python train.py --head_dim=64 --hidden_act="swiglu" --rope_theta=48800.0 --rope_fraction=1.0 --attn_scale=0.125 --extras=["capped logits"] --init="trunc" --optimizer="soap_variant" --learning_rate=0.00509 --batch_tokens=65536 --max_seq_len=256 --dataset="wikipedia_en"
Each number is 50 + 12 x the weight over the matrix's rms, rounded and kept within 0 to 99. Layers, rows and columns count from 0.

# layer 2 MLP gate, 704x256, rms 0.231, rows 292-310, columns 128-255
37 46 45 58 43 50 34 55 53 34 33 39 48 68 31 55 53 37 64 51 29 51 50 52 56 32 24 60 55 55 48 44 46 41 30 72 16 42 33 54 31 46 59 44 47 47 86 61 24 31 62 45 54 62 46 61 56 54 40 52 52 63 53 50 42 56 52 51 47 42 52 52 70 56 78 58 60 58 34 47 50 42 65 40 59 50 52 55 38 61 51 69 56 36 59 57 57 56 22 30 71 45 40 37 46 40 65 54 49 51 50 43 59 61 64 52 56 44 30 44 39 35 44 35 26 65 48 73
27 52 39 42 59 57 56 47 61 56 31 55 66 54 29 52 29 50 46 36 42 50 49 69 46 46 28 43 53 43 45 35 58 59 48 44 53 59 19 51 53 55 53 61 45 43 68 43 60 56 52 45 36 57 69 44 45 56 53 31 53 56 22 47 55 77 33 49 61 34 60 75 44 38 57 58 43 55 64 36 50 49 57 52 45 44 28 47 35 54 56 60 51 48 27 49 58 41 47 63 51 59 59 51 49 34 71 52 43 36 56 56 49 54 47 57 56 28 66 51 57 48 36 52 29 74 43 44
52 55 37 61 47 43 54 38 56 24 45 78 74 31 68 65 36 64 50 39 39 42 38 49 57 62 55 66 32 31 49 47 56 24 54 48 33 52 45 58 47 48 62 46 51 52 36 49 38 46 42 33 75 49 37 55 51 46 48 60 52 54 68 63 58 51 27 44 64 58 46 38 32 48 45 63 40 46 39 60 52 47 43 52 58 49 36 62 46 55 44 60 48 37 61 56 54 73 40 62 45 40 38 38 50 39 40 64 47 68 31 81 52 61 42 53 36 72 47 58 43 55 62 51 43 39 47 48
63 47 20 46 55 54 43 59 60 43 63 50 52 53 67 41 77 56 63 61 68 52 57 75 52 49 52 48 53 47 36 63 32 64 40 37 48 47 54 53 80 36 44 37 32 66 43 60 46 55 51 34 67 42 57 48 61 33 15 58 46 53 30 48 60 57 67 53 50 46 47 46 46 30 37 57 47 35 37 40 50 49 60 44 53 51 65 66 48 46 41 50 33 56 49 50 49 48 42 47 30 19 28 63 54 47 60 53 43 67 42 36 47 66 45 38 58 21 46 38 27 65 40 39 37 49 56 41
67 25 59 36 54 60 54 60 52 47 72 65 42 60 59 43 46 61 45 39 32 43 70 43 67 64 45 40 45 32 40 28 52 87 44 38 39 43 43 47 45 52 48 40 78 50 38 63 41 35 46 43 33 48 45 36 46 43 46 58 37 81 49 51 62 49 35 59 81 62 45 63 50 31 37 41 43 44 50 44 71 46 50 53 67 42 57 32 46 55 59 51 67 50 46 36 68 58 45 33 47 43 54 57 47 70 62 55 72 55 55 47 44 60 40 39 71 66 47 36 55 58 45 50 56 62 39 55
39 31 65 63 48 72 60 67 44 58 54 22 43 60 69 54 52 61 51 47 55 43 48 45 44 53 49 63 40 31 78 73 73 26 35 39 42 58 48 75 45 63 62 59 57 58 55 62 43 52 57 56 39 55 40 61 69 52 57 60 47 48 65 63 64 41 57 53 63 25 62 39 29 53 41 60 60 47 61 62 42 45 28 56 67 42 31 50 68 57 50 34 39 42 74 55 59 57 53 60 69 51 42 42 44 51 51 30 53 37 27 60 31 70 58 58 47 64 47 56 53 45 60 49 45 48 67 62
61 54 59 52 34 49 51 25 66 67 57 36 44 48 40 38 66 70 59 42 61 32 50 21 54 43 71 46 25 47 43 57 51 42 32 60 44 39 54 65 66 60 42 57 34 61 51 58 48 56 40 40 40 35 55 46 49 28 53 50 56 76 40 59 36 52 41 51 67 48 53 51 44 61 43 43 66 41 41 44 77 70 40 65 49 52 74 69 58 45 58 56 56 50 60 35 60 65 58 71 49 59 63 55 52 51 49 43 35 50 56 39 54 51 74 49 55 70 57 55 60 49 42 48 57 39 30 63
57 67 50 70 64 44 41 63 47 44 28 63 55 58 51 56 44 46 61 58 42 70 43 64 37 51 52 44 40 62 85 38 56 65 49 43 30 56 65 55 39 55 41 60 50 55 47 39 55 40 40 56 57 38 40 68 48 62 56 67 67 36 46 65 54 67 56 46 46 45 59 52 72 58 42 46 35 54 55 45 68 42 39 65 53 43 42 65 51 52 60 58 51 39 37 49 61 28 51 46 28 40 59 35 60 43 53 53 53 44 53 32 48 58 68 52 39 56 51 48 58 47 25 54 64 42 30 34
51 42 54 67 86 59 53 60 54 48 63 63 56 56 25 53 60 43 30 42 57 62 58 43 53 51 43 39 41 54 41 58 47 45 53 47 62 19 39 62 57 61 64 34 41 34 56 30 57 34 43 62 46 49 32 51 44 66 28 69 45 52 55 46 44 50 45 35 60 55 71 73 53 61 48 38 77 70 53 64 54 33 59 50 47 29 37 44 41 47 57 23 45 60 38 61 45 48 45 48 54 34 58 64 50 66 35 53 79 53 52 60 45 43 49 56 44 44 60 31 43 39 63 40 48 24 54 42
55 48 48 43 59 59 57 26 49 45 57 61 69 47 51 52 49 47 55 51 39 48 64 36 47 54 60 59 54 40 52 57 49 65 48 66 62 29 51 69 51 57 78 54 60 30 50 57 52 46 51 24 46 44 50 40 54 31 51 58 43 63 44 61 55 54 43 40 47 42 33 37 36 58 48 53 80 62 35 76 52 37 48 30 48 50 54 55 68 46 57 56 38 43 53 42 42 65 43 71 66 52 63 63 56 44 78 53 42 66 58 42 43 50 35 49 40 71 39 42 71 40 43 53 45 53 51 62
65 38 38 51 40 49 47 51 53 43 49 55 62 46 42 39 48 51 63 15 44 62 46 28 54 53 49 49 47 31 41 53 54 62 60 60 64 62 46 42 38 46 56 61 44 66 58 44 61 37 47 32 64 36 65 59 67 52 42 37 55 63 42 69 56 40 50 50 66 38 70 30 52 25 39 63 62 59 47 51 44 57 43 20 61 48 50 47 50 52 35 56 45 60 47 36 67 48 53 49 43 68 45 57 72 48 39 50 25 47 49 49 48 36 81 44 70 54 76 46 72 46 48 61 46 48 62 66
49 46 52 41 58 55 60 58 53 53 53 41 47 53 48 54 37 67 43 20 40 55 54 48 52 49 66 35 63 58 57 61 52 40 41 53 16 57 47 56 36 47 56 50 39 65 53 46 68 54 47 70 37 57 35 48 31 54 51 44 47 54 51 69 20 47 37 62 56 48 55 63 53 40 44 29 75 39 31 38 58 67 67 47 43 43 44 52 27 57 41 50 58 68 60 61 45 48 49 36 48 35 59 68 51 57 46 37 28 43 56 34 59 41 50 54 43 45 44 47 61 39 42 73 56 33 55 49
49 63 47 42 64 42 52 65 69 54 47 46 33 44 54 55 32 42 61 52 70 55 46 71 62 50 57 58 46 44 82 64 36 26 54 44 53 49 61 27 50 40 75 55 51 61 49 59 30 52 54 39 45 53 53 66 26 54 59 50 39 57 37 59 44 34 48 40 39 67 37 45 45 38 59 61 35 60 21 55 39 52 48 33 46 46 57 49 44 33 73 76 43 66 78 58 53 68 52 56 40 38 36 52 44 60 58 50 45 27 37 31 44 49 47 42 76 42 43 22 38 49 58 44 47 62 38 61
42 60 20 45 59 68 47 55 39 58 54 54 59 49 72 58 62 39 50 19 54 38 53 38 44 40 54 35 72 41 66 63 32 53 37 44 48 41 39 49 59 57 36 49 58 50 42 39 55 53 43 52 51 53 35 50 70 76 47 57 59 40 41 46 48 45 68 50 59 72 39 58 61 64 24 36 60 61 39 63 41 51 46 47 55 80 48 67 50 69 67 51 46 55 58 54 18 44 51 57 28 54 56 36 49 60 68 51 41 46 56 47 66 45 58 40 77 46 63 49 45 61 52 54 52 45 73 57
76 49 34 56 52 43 49 55 44 31 46 73 63 42 46 59 50 60 63 58 66 38 48 60 43 43 51 48 47 63 41 50 33 54 59 50 51 61 74 40 57 66 42 46 55 38 47 41 55 54 58 35 55 48 33 40 60 52 49 58 44 35 54 65 53 33 37 36 37 52 54 36 36 46 46 55 31 48 66 56 53 49 54 56 48 67 35 56 60 40 35 26 38 54 21 66 48 81 51 48 66 17 40 50 47 46 39 49 41 78 75 41 49 66 64 39 50 40 43 28 45 48 42 62 28 44 39 45
61 58 67 44 71 58 65 41 41 58 54 46 33 62 52 49 44 52 61 41 39 44 60 58 46 48 60 40 55 60 38 53 49 41 62 25 38 72 60 39 47 61 45 39 35 36 49 65 51 15 41 42 44 39 63 62 29 54 45 67 40 45 52 57 54 71 45 58 52 45 73 59 39 81 43 68 53 45 50 50 32 64 37 55 39 38 39 42 47 53 28 45 50 55 32 77 70 53 42 25 71 44 33 47 42 70 44 68 51 41 53 53 55 47 49 49 34 40 42 57 47 55 41 57 46 52 62 43
48 49 50 34 67 42 59 29 67 45 54 65 22 15 44 43 34 71 47 41 60 53 65 43 22 55 65 34 33 54 39 67 63 60 66 52 47 62 38 26 79 38 59 65 56 60 63 47 41 50 67 63 35 33 41 48 51 48 38 54 43 45 39 57 40 61 72 42 45 41 43 53 49 38 52 63 41 61 37 81 60 50 53 71 67 44 43 56 65 47 38 50 41 53 56 41 29 57 72 36 21 43 69 57 48 71 38 52 65 41 72 60 50 36 53 63 45 35 42 36 39 33 61 41 44 39 48 44
42 69 45 30 54 37 57 68 76 48 33 45 47 30 57 55 62 60 35 56 46 53 50 35 60 35 46 57 36 52 58 47 51 53 63 51 58 47 55 55 51 45 41 51 91 54 42 49 54 34 37 55 44 41 49 51 46 46 37 70 35 47 59 41 63 73 71 41 69 53 39 29 39 52 29 62 62 56 49 70 49 47 73 64 42 31 75 62 58 31 69 38 45 55 34 50 53 58 30 52 53 60 54 57 57 60 40 49 60 28 36 27 31 33 56 46 38 53 49 55 39 39 59 56 40 52 36 60
44 54 59 29 53 62 46 43 43 55 57 53 46 50 54 65 34 50 65 59 53 55 64 50 49 54 36 55 52 57 74 74 45 58 37 40 31 50 49 55 36 71 57 35 66 39 52 42 54 40 61 56 50 50 45 43 56 50 28 36 66 49 49 42 68 64 86 47 51 52 44 73 51 45 58 45 36 61 53 20 36 50 46 52 64 64 58 43 48 38 52 32 49 54 32 38 55 51 62 46 46 68 40 54 52 61 63 54 59 58 45 31 54 60 46 40 57 62 45 47 33 54 65 48 47 41 47 59
# layer 2 MLP up, 704x256, rms 0.238, rows 292-309, columns 128-255
43 41 45 51 71 55 51 57 21 49 46 68 53 57 49 63 49 58 64 52 41 68 46 39 47 48 50 69 44 57 75 33 54 52 39 68 28 52 18 47 52 51 60 53 53 54 62 63 60 55 52 50 51 55 57 48 42 77 47 44 45 70 52 61 48 59 57 58 47 64 47 51 55 64 43 59 55 42 55 37 34 55 68 47 64 57 47 70 33 39 69 41 39 49 53 45 54 46 26 63 42 39 49 31 42 61 59 56 57 39 57 38 53 50 62 55 45 43 38 37 39 35 59 36 39 46 54 65
40 53 54 54 51 51 38 35 63 65 56 54 37 56 26 56 52 48 60 47 64 41 49 77 42 45 50 47 63 28 43 58 59 25 67 51 45 51 28 53 37 63 46 42 48 19 50 63 50 54 53 34 37 54 34 65 60 54 66 51 61 48 35 28 67 38 57 53 49 38 42 55 62 36 71 54 58 15 43 48 47 32 56 50 52 52 44 54 35 57 73 34 37 76 30 36 40 39 62 46 52 42 58 52 42 51 64 62 48 38 49 45 60 41 65 55 55 58 77 45 46 47 58 46 61 28 29 51
59 60 34 60 46 62 53 53 47 52 66 61 61 62 68 64 70 35 55 55 57 29 51 26 51 40 52 47 67 69 36 41 52 30 31 57 41 60 40 65 32 52 46 38 50 32 42 43 42 59 66 42 38 16 80 48 63 39 60 52 33 57 63 53 49 39 40 64 71 42 54 71 76 58 38 26 56 34 49 46 35 43 40 35 45 54 39 24 58 54 46 72 47 34 73 48 49 50 49 57 54 34 80 63 49 40 60 43 53 57 60 43 32 53 41 46 48 42 57 19 32 53 71 49 58 34 32 47
57 47 59 49 33 41 50 56 29 55 49 50 47 42 40 44 57 47 53 69 50 66 44 80 62 39 59 39 48 39 70 55 57 50 53 44 41 34 48 66 59 53 56 45 50 37 56 55 65 42 37 38 44 46 72 69 58 74 40 46 40 54 36 59 39 47 55 31 71 55 44 15 78 36 42 55 40 46 30 56 48 53 32 56 17 31 55 51 38 40 45 72 55 58 34 33 55 46 49 29 40 53 37 70 45 35 54 53 38 35 59 50 65 59 55 46 51 29 74 60 50 66 39 80 38 55 53 23
63 48 51 50 31 52 51 70 53 49 48 45 62 37 60 51 44 42 37 48 68 49 54 50 61 79 57 39 45 23 35 40 47 52 60 33 56 52 52 32 53 63 52 62 45 47 44 49 53 42 41 42 47 37 47 73 70 43 34 41 35 60 39 67 69 61 57 44 44 56 32 33 23 58 72 38 44 49 47 30 64 55 66 45 49 45 57 58 55 47 68 30 56 49 42 35 45 40 55 33 60 26 52 60 42 43 43 57 50 52 35 66 65 50 38 36 58 40 53 51 62 39 48 57 54 22 47 38
46 33 69 56 38 69 52 52 37 46 61 53 55 38 64 45 60 49 56 36 62 58 56 45 49 47 53 66 48 39 55 57 84 38 37 58 45 53 33 82 48 34 71 75 43 40 38 79 38 29 56 54 47 72 33 70 36 45 53 44 57 46 53 49 69 61 41 61 48 58 41 59 42 45 55 57 54 50 59 73 50 56 53 44 52 45 37 42 32 47 39 64 34 30 68 63 60 66 30 48 43 55 44 46 58 56 53 44 38 39 28 66 28 48 45 53 61 47 52 23 39 37 60 34 61 44 54 59
42 67 52 64 49 29 77 41 32 49 38 37 52 55 36 31 55 42 58 33 57 63 34 54 40 52 23 34 45 59 43 55 52 36 63 56 63 62 59 66 44 39 42 43 54 51 31 36 57 73 65 60 42 49 51 36 57 41 30 58 69 48 60 52 60 48 50 46 47 75 29 49 55 54 68 51 13 56 50 46 40 20 73 73 51 45 40 73 60 57 67 52 51 44 39 56 50 50 54 70 50 45 48 61 43 57 42 51 58 50 43 54 51 44 37 66 52 46 38 56 51 48 37 46 44 46 46 45
64 51 32 40 60 58 41 29 49 39 72 49 41 60 33 32 32 30 25 60 79 37 39 62 40 46 38 46 57 60 56 63 41 56 35 45 37 28 57 61 86 53 60 45 57 62 55 38 26 63 60 33 55 62 46 60 60 51 52 45 32 55 69 59 61 50 37 43 48 65 42 47 36 46 26 37 50 53 28 51 38 40 54 38 69 33 57 47 57 37 36 38 59 48 53 49 46 47 68 50 54 55 61 55 44 73 44 84 55 52 31 45 66 60 55 43 42 54 61 57 35 49 47 61 51 65 59 45
40 55 40 39 42 40 57 43 63 56 44 37 38 44 71 50 37 54 54 45 35 57 57 53 58 43 38 40 59 45 51 53 42 48 38 34 52 57 43 45 40 64 44 55 56 43 35 63 50 77 43 53 40 50 47 39 44 27 56 38 35 52 31 50 56 39 57 53 26 48 32 35 35 47 43 45 36 35 36 47 56 45 52 47 57 80 44 42 56 47 47 59 60 50 37 42 36 63 49 46 77 50 51 57 48 15 70 55 46 60 49 50 64 34 40 48 32 62 39 55 55 64 42 67 49 71 53 34
49 46 49 47 60 54 47 45 52 52 46 59 68 42 54 56 58 54 46 55 39 48 75 57 54 45 61 67 50 54 57 44 61 59 56 47 49 39 41 66 49 61 62 43 52 44 23 63 39 39 80 42 36 25 49 55 52 45 41 49 53 63 42 65 67 53 35 39 48 55 57 39 63 38 40 33 75 61 44 60 65 51 45 43 72 68 30 62 51 36 56 64 60 33 38 57 36 50 44 67 59 49 54 64 53 58 54 29 50 60 52 32 41 42 49 58 55 46 44 65 60 48 45 40 72 34 42 47
50 61 43 61 52 55 52 52 61 56 50 79 45 56 74 56 49 50 33 58 41 37 44 57 34 71 58 34 66 67 63 60 77 57 51 32 42 75 56 18 49 45 43 46 38 58 52 51 56 32 75 49 54 34 81 28 43 52 54 25 58 49 49 65 78 45 42 57 50 24 54 44 53 67 46 61 49 46 66 41 65 40 31 33 42 40 58 62 48 50 46 53 62 67 50 48 40 30 53 50 43 46 51 65 48 31 56 49 67 42 44 64 69 69 48 52 54 61 49 36 54 52 41 60 57 57 41 53
52 51 63 41 51 52 51 33 31 40 47 67 63 53 54 54 33 44 60 43 53 47 54 71 64 57 60 44 64 52 61 32 60 49 53 50 49 71 35 55 46 30 70 61 41 55 39 53 71 45 60 59 57 31 58 66 40 58 57 34 39 57 47 55 57 64 28 49 15 50 52 44 69 45 27 34 59 45 39 47 54 31 70 39 56 60 56 67 37 38 46 42 46 44 60 58 43 55 49 45 31 39 73 54 42 54 43 36 33 39 35 51 70 29 51 58 53 45 46 48 45 50 50 65 70 33 31 44
46 51 51 33 63 41 72 58 55 61 64 70 48 44 42 62 51 61 59 60 34 52 62 52 67 47 63 36 45 35 53 42 60 54 48 57 66 46 41 53 49 57 44 34 52 40 70 34 41 45 47 62 48 60 60 39 27 51 56 41 51 65 56 35 49 58 21 52 60 70 80 63 51 78 46 34 59 36 61 39 61 29 36 53 81 25 32 45 37 58 11 60 58 55 64 63 52 47 28 42 76 69 46 68 43 35 36 47 49 60 57 41 27 38 47 44 48 55 47 49 45 38 62 63 55 57 56 48
56 63 36 23 54 32 57 43 59 43 49 60 48 34 34 46 26 29 60 56 61 44 55 43 35 34 44 19 62 58 44 32 41 62 56 60 36 30 39 65 50 62 50 46 49 45 54 42 52 55 27 71 54 62 52 42 50 38 59 57 51 47 46 55 53 55 28 40 70 33 43 62 36 40 58 39 52 45 47 57 53 58 64 64 39 59 43 59 40 65 63 54 49 46 65 47 56 55 51 54 61 19 51 59 69 54 56 34 37 52 49 51 49 56 73 35 67 37 34 30 44 63 39 50 46 28 63 59
41 52 42 42 35 54 53 60 50 49 52 62 50 51 50 48 53 51 53 45 42 45 40 52 59 51 42 67 47 46 60 39 32 45 63 18 63 34 51 49 46 43 47 36 54 57 66 58 45 64 54 44 44 74 27 47 50 54 57 60 50 25 50 34 54 68 41 62 55 21 49 72 52 45 46 60 64 55 50 60 64 38 62 30 44 42 39 60 45 49 46 56 32 39 33 38 53 50 49 49 54 54 46 40 48 59 63 57 73 48 15 38 29 30 36 51 55 41 47 55 57 55 49 70 78 55 33 38
34 42 28 49 57 44 38 70 78 54 54 45 45 48 59 47 54 66 29 45 53 50 45 69 48 51 45 59 75 54 54 66 34 64 33 43 65 63 50 55 59 81 71 46 48 66 57 35 80 57 60 47 86 56 28 47 46 50 48 47 49 57 38 43 53 47 65 59 54 59 65 45 68 40 54 43 61 49 39 29 55 60 51 51 61 32 52 59 51 42 43 49 77 56 69 44 44 53 73 63 60 51 59 43 53 46 30 37 28 56 32 30 64 42 30 46 52 54 61 65 40 32 45 37 46 21 54 16
30 46 40 50 37 53 31 52 57 56 47 53 53 75 65 45 61 47 58 42 35 39 26 59 67 43 33 55 44 60 40 56 62 49 50 50 48 29 66 47 30 41 70 28 45 52 22 43 67 38 41 63 40 50 43 55 46 52 27 61 41 63 63 52 52 61 19 36 38 55 62 45 51 51 36 48 57 49 51 62 45 76 49 48 33 64 59 50 49 58 64 47 52 26 57 55 61 63 43 69 65 48 47 41 35 45 33 69 45 58 44 25 52 58 63 69 55 48 74 52 37 48 40 27 54 51 59 53
66 55 41 44 31 35 26 46 36 36 64 38 42 41 36 81 35 68 71 43 39 60 47 85 62 68 48 15 61 42 63 61 54 16 54 44 50 54 55 53 45 51 44 52 31 45 51 36 55 52 48 34 39 42 57 50 39 40 47 49 61 31 36 51 34 55 40 58 59 30 45 49 50 58 73 51 49 34 43 38 50 37 41 60 64 63 18 63 39 39 32 55 52 42 37 29 53 58 51 54 41 52 37 43 69 58 70 43 39 49 40 47 71 49 54 25 43 67 42 55 57 52 47 45 43 38 35 45
# layer 2 MLP down (transposed), 704x256, rms 0.217, rows 292-309, columns 128-255
72 41 67 52 50 46 71 59 63 60 16 49 68 53 61 51 33 45 48 52 47 48 47 57 60 47 51 26 53 63 74 47 52 49 57 52 46 46 46 47 56 52 53 51 45 56 70 44 50 59 42 55 80 35 38 35 54 59 53 33 67 72 75 37 65 48 64 46 32 47 42 45 48 28 63 32 40 66 62 44 81 36 56 55 45 53 36 47 64 31 65 53 57 86 63 55 54 49 66 40 43 68 54 50 65 48 37 53 65 58 43 50 53 60 50 63 60 41 59 41 70 27 62 42 67 28 36 10
53 59 35 42 38 72 40 55 51 66 50 28 52 41 36 57 42 57 53 48 72 43 49 71 46 43 82 47 69 62 56 29 56 45 79 72 57 51 56 47 38 47 72 47 50 78 39 43 53 54 31 38 61 70 48 51 43 63 47 41 55 43 46 55 37 49 57 25 61 40 68 48 80 67 49 76 32 68 59 74 47 44 40 53 42 44 28 66 68 59 27 42 60 47 49 49 38 52 39 52 36 43 53 46 61 53 47 44 46 59 45 56 37 35 41 42 70 50 74 63 36 54 51 76 75 64 53 48
65 52 46 52 58 66 48 36 64 34 59 53 52 65 34 47 54 43 31 55 36 53 47 64 54 47 40 62 29 59 43 53 49 41 42 47 30 42 52 48 51 65 27 56 40 39 60 41 70 39 58 56 45 60 47 23 55 69 34 46 53 65 79 73 59 44 48 44 51 64 53 63 50 58 60 44 65 44 44 69 48 58 46 49 76 23 67 77 63 78 62 46 50 55 51 52 42 52 64 57 48 53 69 66 71 77 57 63 51 64 47 60 44 65 53 71 52 65 61 52 37 70 56 49 52 46 39 81
61 65 56 38 64 76 60 56 63 60 66 49 44 45 64 44 47 67 80 60 54 38 64 47 58 44 34 80 51 44 43 57 37 49 53 47 48 70 30 59 65 54 49 43 59 52 53 44 66 61 49 62 53 60 70 50 58 48 34 60 56 58 43 43 46 29 46 52 43 54 57 36 37 51 41 57 59 40 57 59 34 41 62 49 47 43 60 46 68 74 47 50 63 44 61 45 55 33 67 55 44 54 55 55 77 66 48 66 41 46 25 64 59 44 40 60 50 50 42 40 41 43 65 24 39 47 51 57
45 35 29 73 55 43 29 41 41 54 35 55 59 41 51 51 63 59 45 68 32 40 66 64 58 54 48 30 64 62 69 20 30 42 51 47 50 54 50 34 62 48 25 41 54 54 61 64 58 48 45 42 31 52 58 65 49 67 36 52 47 33 54 69 51 63 72 46 66 33 36 54 50 63 70 47 42 77 51 77 49 61 50 54 41 40 21 41 39 54 50 32 66 37 41 54 62 49 39 13 49 51 59 44 59 35 36 48 53 60 31 55 61 51 28 36 56 35 42 65 58 68 40 58 50 58 57 75
45 52 58 66 34 62 74 59 55 74 48 41 57 33 68 40 64 41 47 53 47 63 41 57 71 27 24 47 66 61 56 62 56 57 29 49 54 50 50 60 68 64 44 62 61 60 47 57 31 63 49 31 44 51 56 35 59 72 74 57 42 49 52 27 45 54 67 56 72 38 50 53 50 54 44 65 79 49 56 41 54 61 39 54 65 48 56 58 24 40 45 48 60 47 50 72 65 53 47 57 68 74 36 53 40 49 48 61 51 40 53 40 52 54 25 43 30 59 50 54 64 75 41 25 36 53 56 48
65 45 32 49 76 59 55 43 47 54 24 50 55 53 40 35 37 40 57 59 59 38 58 57 34 38 45 61 67 52 57 57 42 52 49 33 49 40 60 51 55 39 61 41 50 51 41 49 35 50 53 64 47 48 32 39 56 27 27 46 56 51 63 44 65 44 71 39 21 55 44 72 33 74 52 39 26 57 45 45 74 39 43 68 31 45 77 38 56 58 43 48 55 73 37 35 54 71 58 30 48 32 54 53 36 50 53 57 47 41 45 27 63 40 45 61 57 35 30 48 34 36 36 59 42 26 67 67
54 33 48 48 47 52 39 71 70 37 39 67 66 51 48 68 42 60 55 35 40 48 71 62 38 58 46 76 35 32 55 41 54 49 67 43 49 46 59 16 63 58 69 50 49 48 60 50 57 52 57 56 47 38 67 74 39 60 59 58 60 51 65 38 74 62 42 68 57 74 44 49 52 33 39 47 53 35 66 65 40 74 52 39 47 37 54 55 44 43 20 53 50 41 56 51 30 45 62 42 48 48 60 57 67 38 42 11 37 48 46 47 60 48 45 50 50 54 58 66 48 57 75 29 63 53 46 74
41 72 50 40 56 47 54 60 50 47 54 52 68 56 46 43 36 61 41 54 34 43 67 61 51 39 27 54 44 28 43 36 62 59 54 48 42 40 42 35 48 52 50 44 38 62 63 38 41 34 46 60 31 67 40 60 55 46 41 85 63 72 40 38 37 55 56 28 36 50 66 27 39 33 41 45 39 52 39 29 52 59 50 68 39 39 42 62 37 64 61 58 65 39 61 25 45 69 44 28 55 63 54 43 24 44 80 42 36 51 53 50 65 46 51 32 51 37 57 53 66 66 69 39 52 63 36 42
64 43 64 59 57 50 61 26 55 51 44 54 34 46 39 67 63 65 42 48 45 46 62 52 67 58 47 40 38 49 52 54 56 66 43 57 48 26 51 46 61 36 68 44 42 44 51 17 49 40 48 50 34 53 41 39 38 48 55 53 55 51 50 59 57 42 36 51 54 61 28 35 67 49 64 48 73 41 53 49 70 44 48 59 52 24 49 59 52 46 60 58 45 41 51 51 48 69 36 48 50 57 35 46 63 52 48 56 37 50 23 51 33 42 71 66 42 58 49 54 64 52 66 68 49 33 71 61
60 50 47 47 58 54 35 62 41 46 64 53 43 51 48 63 53 55 69 37 56 50 60 35 79 79 65 47 58 62 43 58 43 60 58 52 70 50 32 51 48 43 37 52 62 44 40 62 53 49 65 52 44 44 55 54 67 53 32 29 37 76 68 58 61 54 27 46 78 32 37 52 60 47 39 56 54 48 53 61 73 48 57 42 49 64 54 44 66 72 53 49 44 64 60 53 56 53 59 44 47 46 42 32 49 47 60 44 60 48 78 55 74 46 48 39 45 52 42 49 70 63 57 57 53 56 33 39
48 48 56 43 46 27 66 33 61 61 54 29 46 35 71 57 39 48 51 53 66 35 54 67 54 66 31 59 38 62 31 50 38 33 42 53 30 83 48 26 60 49 46 50 51 63 50 53 44 43 66 63 49 26 31 60 42 43 74 39 37 24 39 51 46 48 51 40 49 57 56 59 58 18 62 16 56 55 50 56 47 53 63 44 35 73 52 63 48 15 34 51 62 39 51 42 52 65 42 45 66 73 61 75 57 45 76 52 49 38 41 30 45 51 57 40 53 48 50 35 54 41 68 66 64 39 50 49
24 75 71 42 64 69 54 49 48 45 54 52 56 45 56 52 79 58 60 66 29 36 51 55 51 61 33 64 76 25 44 60 60 49 42 64 56 55 56 38 48 30 36 32 70 47 35 46 58 43 66 52 40 47 49 34 38 52 77 41 61 47 67 46 35 56 66 57 36 56 43 50 51 39 75 34 49 56 52 52 57 67 47 18 51 46 70 76 38 43 36 57 68 56 37 43 42 35 36 59 52 49 28 57 38 48 30 55 43 31 57 43 50 44 50 46 47 50 63 47 43 55 50 75 57 65 49 71
59 55 26 46 63 50 66 39 60 34 67 61 46 70 73 76 55 59 43 65 37 51 41 40 38 38 74 54 67 43 41 28 54 59 40 50 30 24 53 62 46 59 61 48 65 83 40 72 53 62 44 51 47 48 42 54 46 58 69 61 40 48 48 65 50 58 59 48 73 31 59 53 50 59 50 58 29 38 43 43 56 52 64 64 73 62 38 78 58 45 71 45 59 54 45 78 70 68 40 60 41 38 59 34 51 29 52 59 39 46 27 60 49 59 57 75 65 33 46 59 51 51 35 39 54 36 40 54
65 44 67 24 54 48 60 50 54 50 49 57 45 57 59 43 51 60 59 38 43 44 54 48 65 36 32 46 36 56 47 42 39 46 58 41 64 31 30 53 57 43 63 46 49 63 49 71 54 59 61 49 46 42 42 72 49 40 54 52 51 48 40 75 45 69 65 49 58 28 67 51 54 53 40 64 60 67 23 45 54 36 45 67 63 45 40 44 62 37 47 60 66 60 46 55 51 44 45 43 38 62 45 38 69 58 65 67 72 34 51 61 30 28 33 46 47 48 57 50 39 51 53 48 51 64 52 44
53 45 55 45 64 46 30 48 72 40 52 62 45 66 50 34 41 48 75 51 52 83 42 64 36 24 61 31 38 36 30 78 67 59 62 60 23 49 73 34 49 59 57 61 64 59 51 62 47 49 59 56 63 31 61 51 39 53 38 56 57 31 58 42 35 70 17 52 51 59 55 35 57 33 53 48 44 46 57 71 54 44 63 39 49 38 23 46 39 55 53 55 45 58 57 34 87 38 40 51 49 74 55 50 59 43 44 40 29 65 52 14 45 31 59 30 38 45 38 46 54 64 50 42 40 49 50 28
38 49 44 45 53 45 67 31 50 55 43 55 39 45 39 38 56 51 64 42 53 75 57 58 46 39 52 39 54 25 57 69 63 59 69 46 60 49 47 56 47 45 47 54 47 25 34 60 56 13 46 44 50 48 56 41 37 61 53 46 33 58 37 42 50 63 50 54 49 47 39 36 40 60 48 48 45 62 63 44 48 44 47 50 45 64 58 57 29 46 44 49 53 45 70 21 68 46 59 57 42 57 54 64 41 59 54 80 66 39 56 39 70 49 51 51 51 22 66 25 55 65 76 39 37 63 47 59
61 52 52 60 52 63 60 62 45 64 62 56 66 59 43 51 43 53 54 56 43 43 53 66 46 43 43 67 50 52 38 64 39 39 48 58 42 57 67 58 42 83 61 65 47 33 58 52 74 46 34 54 50 46 58 32 55 54 23 44 43 73 27 37 61 59 45 61 53 45 36 39 43 41 26 44 32 22 46 25 58 42 35 65 40 62 65 57 64 58 52 58 40 65 56 47 43 46 46 33 43 60 69 20 62 76 37 42 60 46 37 43 51 64 59 37 37 60 45 44 62 68 49 60 40 65 65 66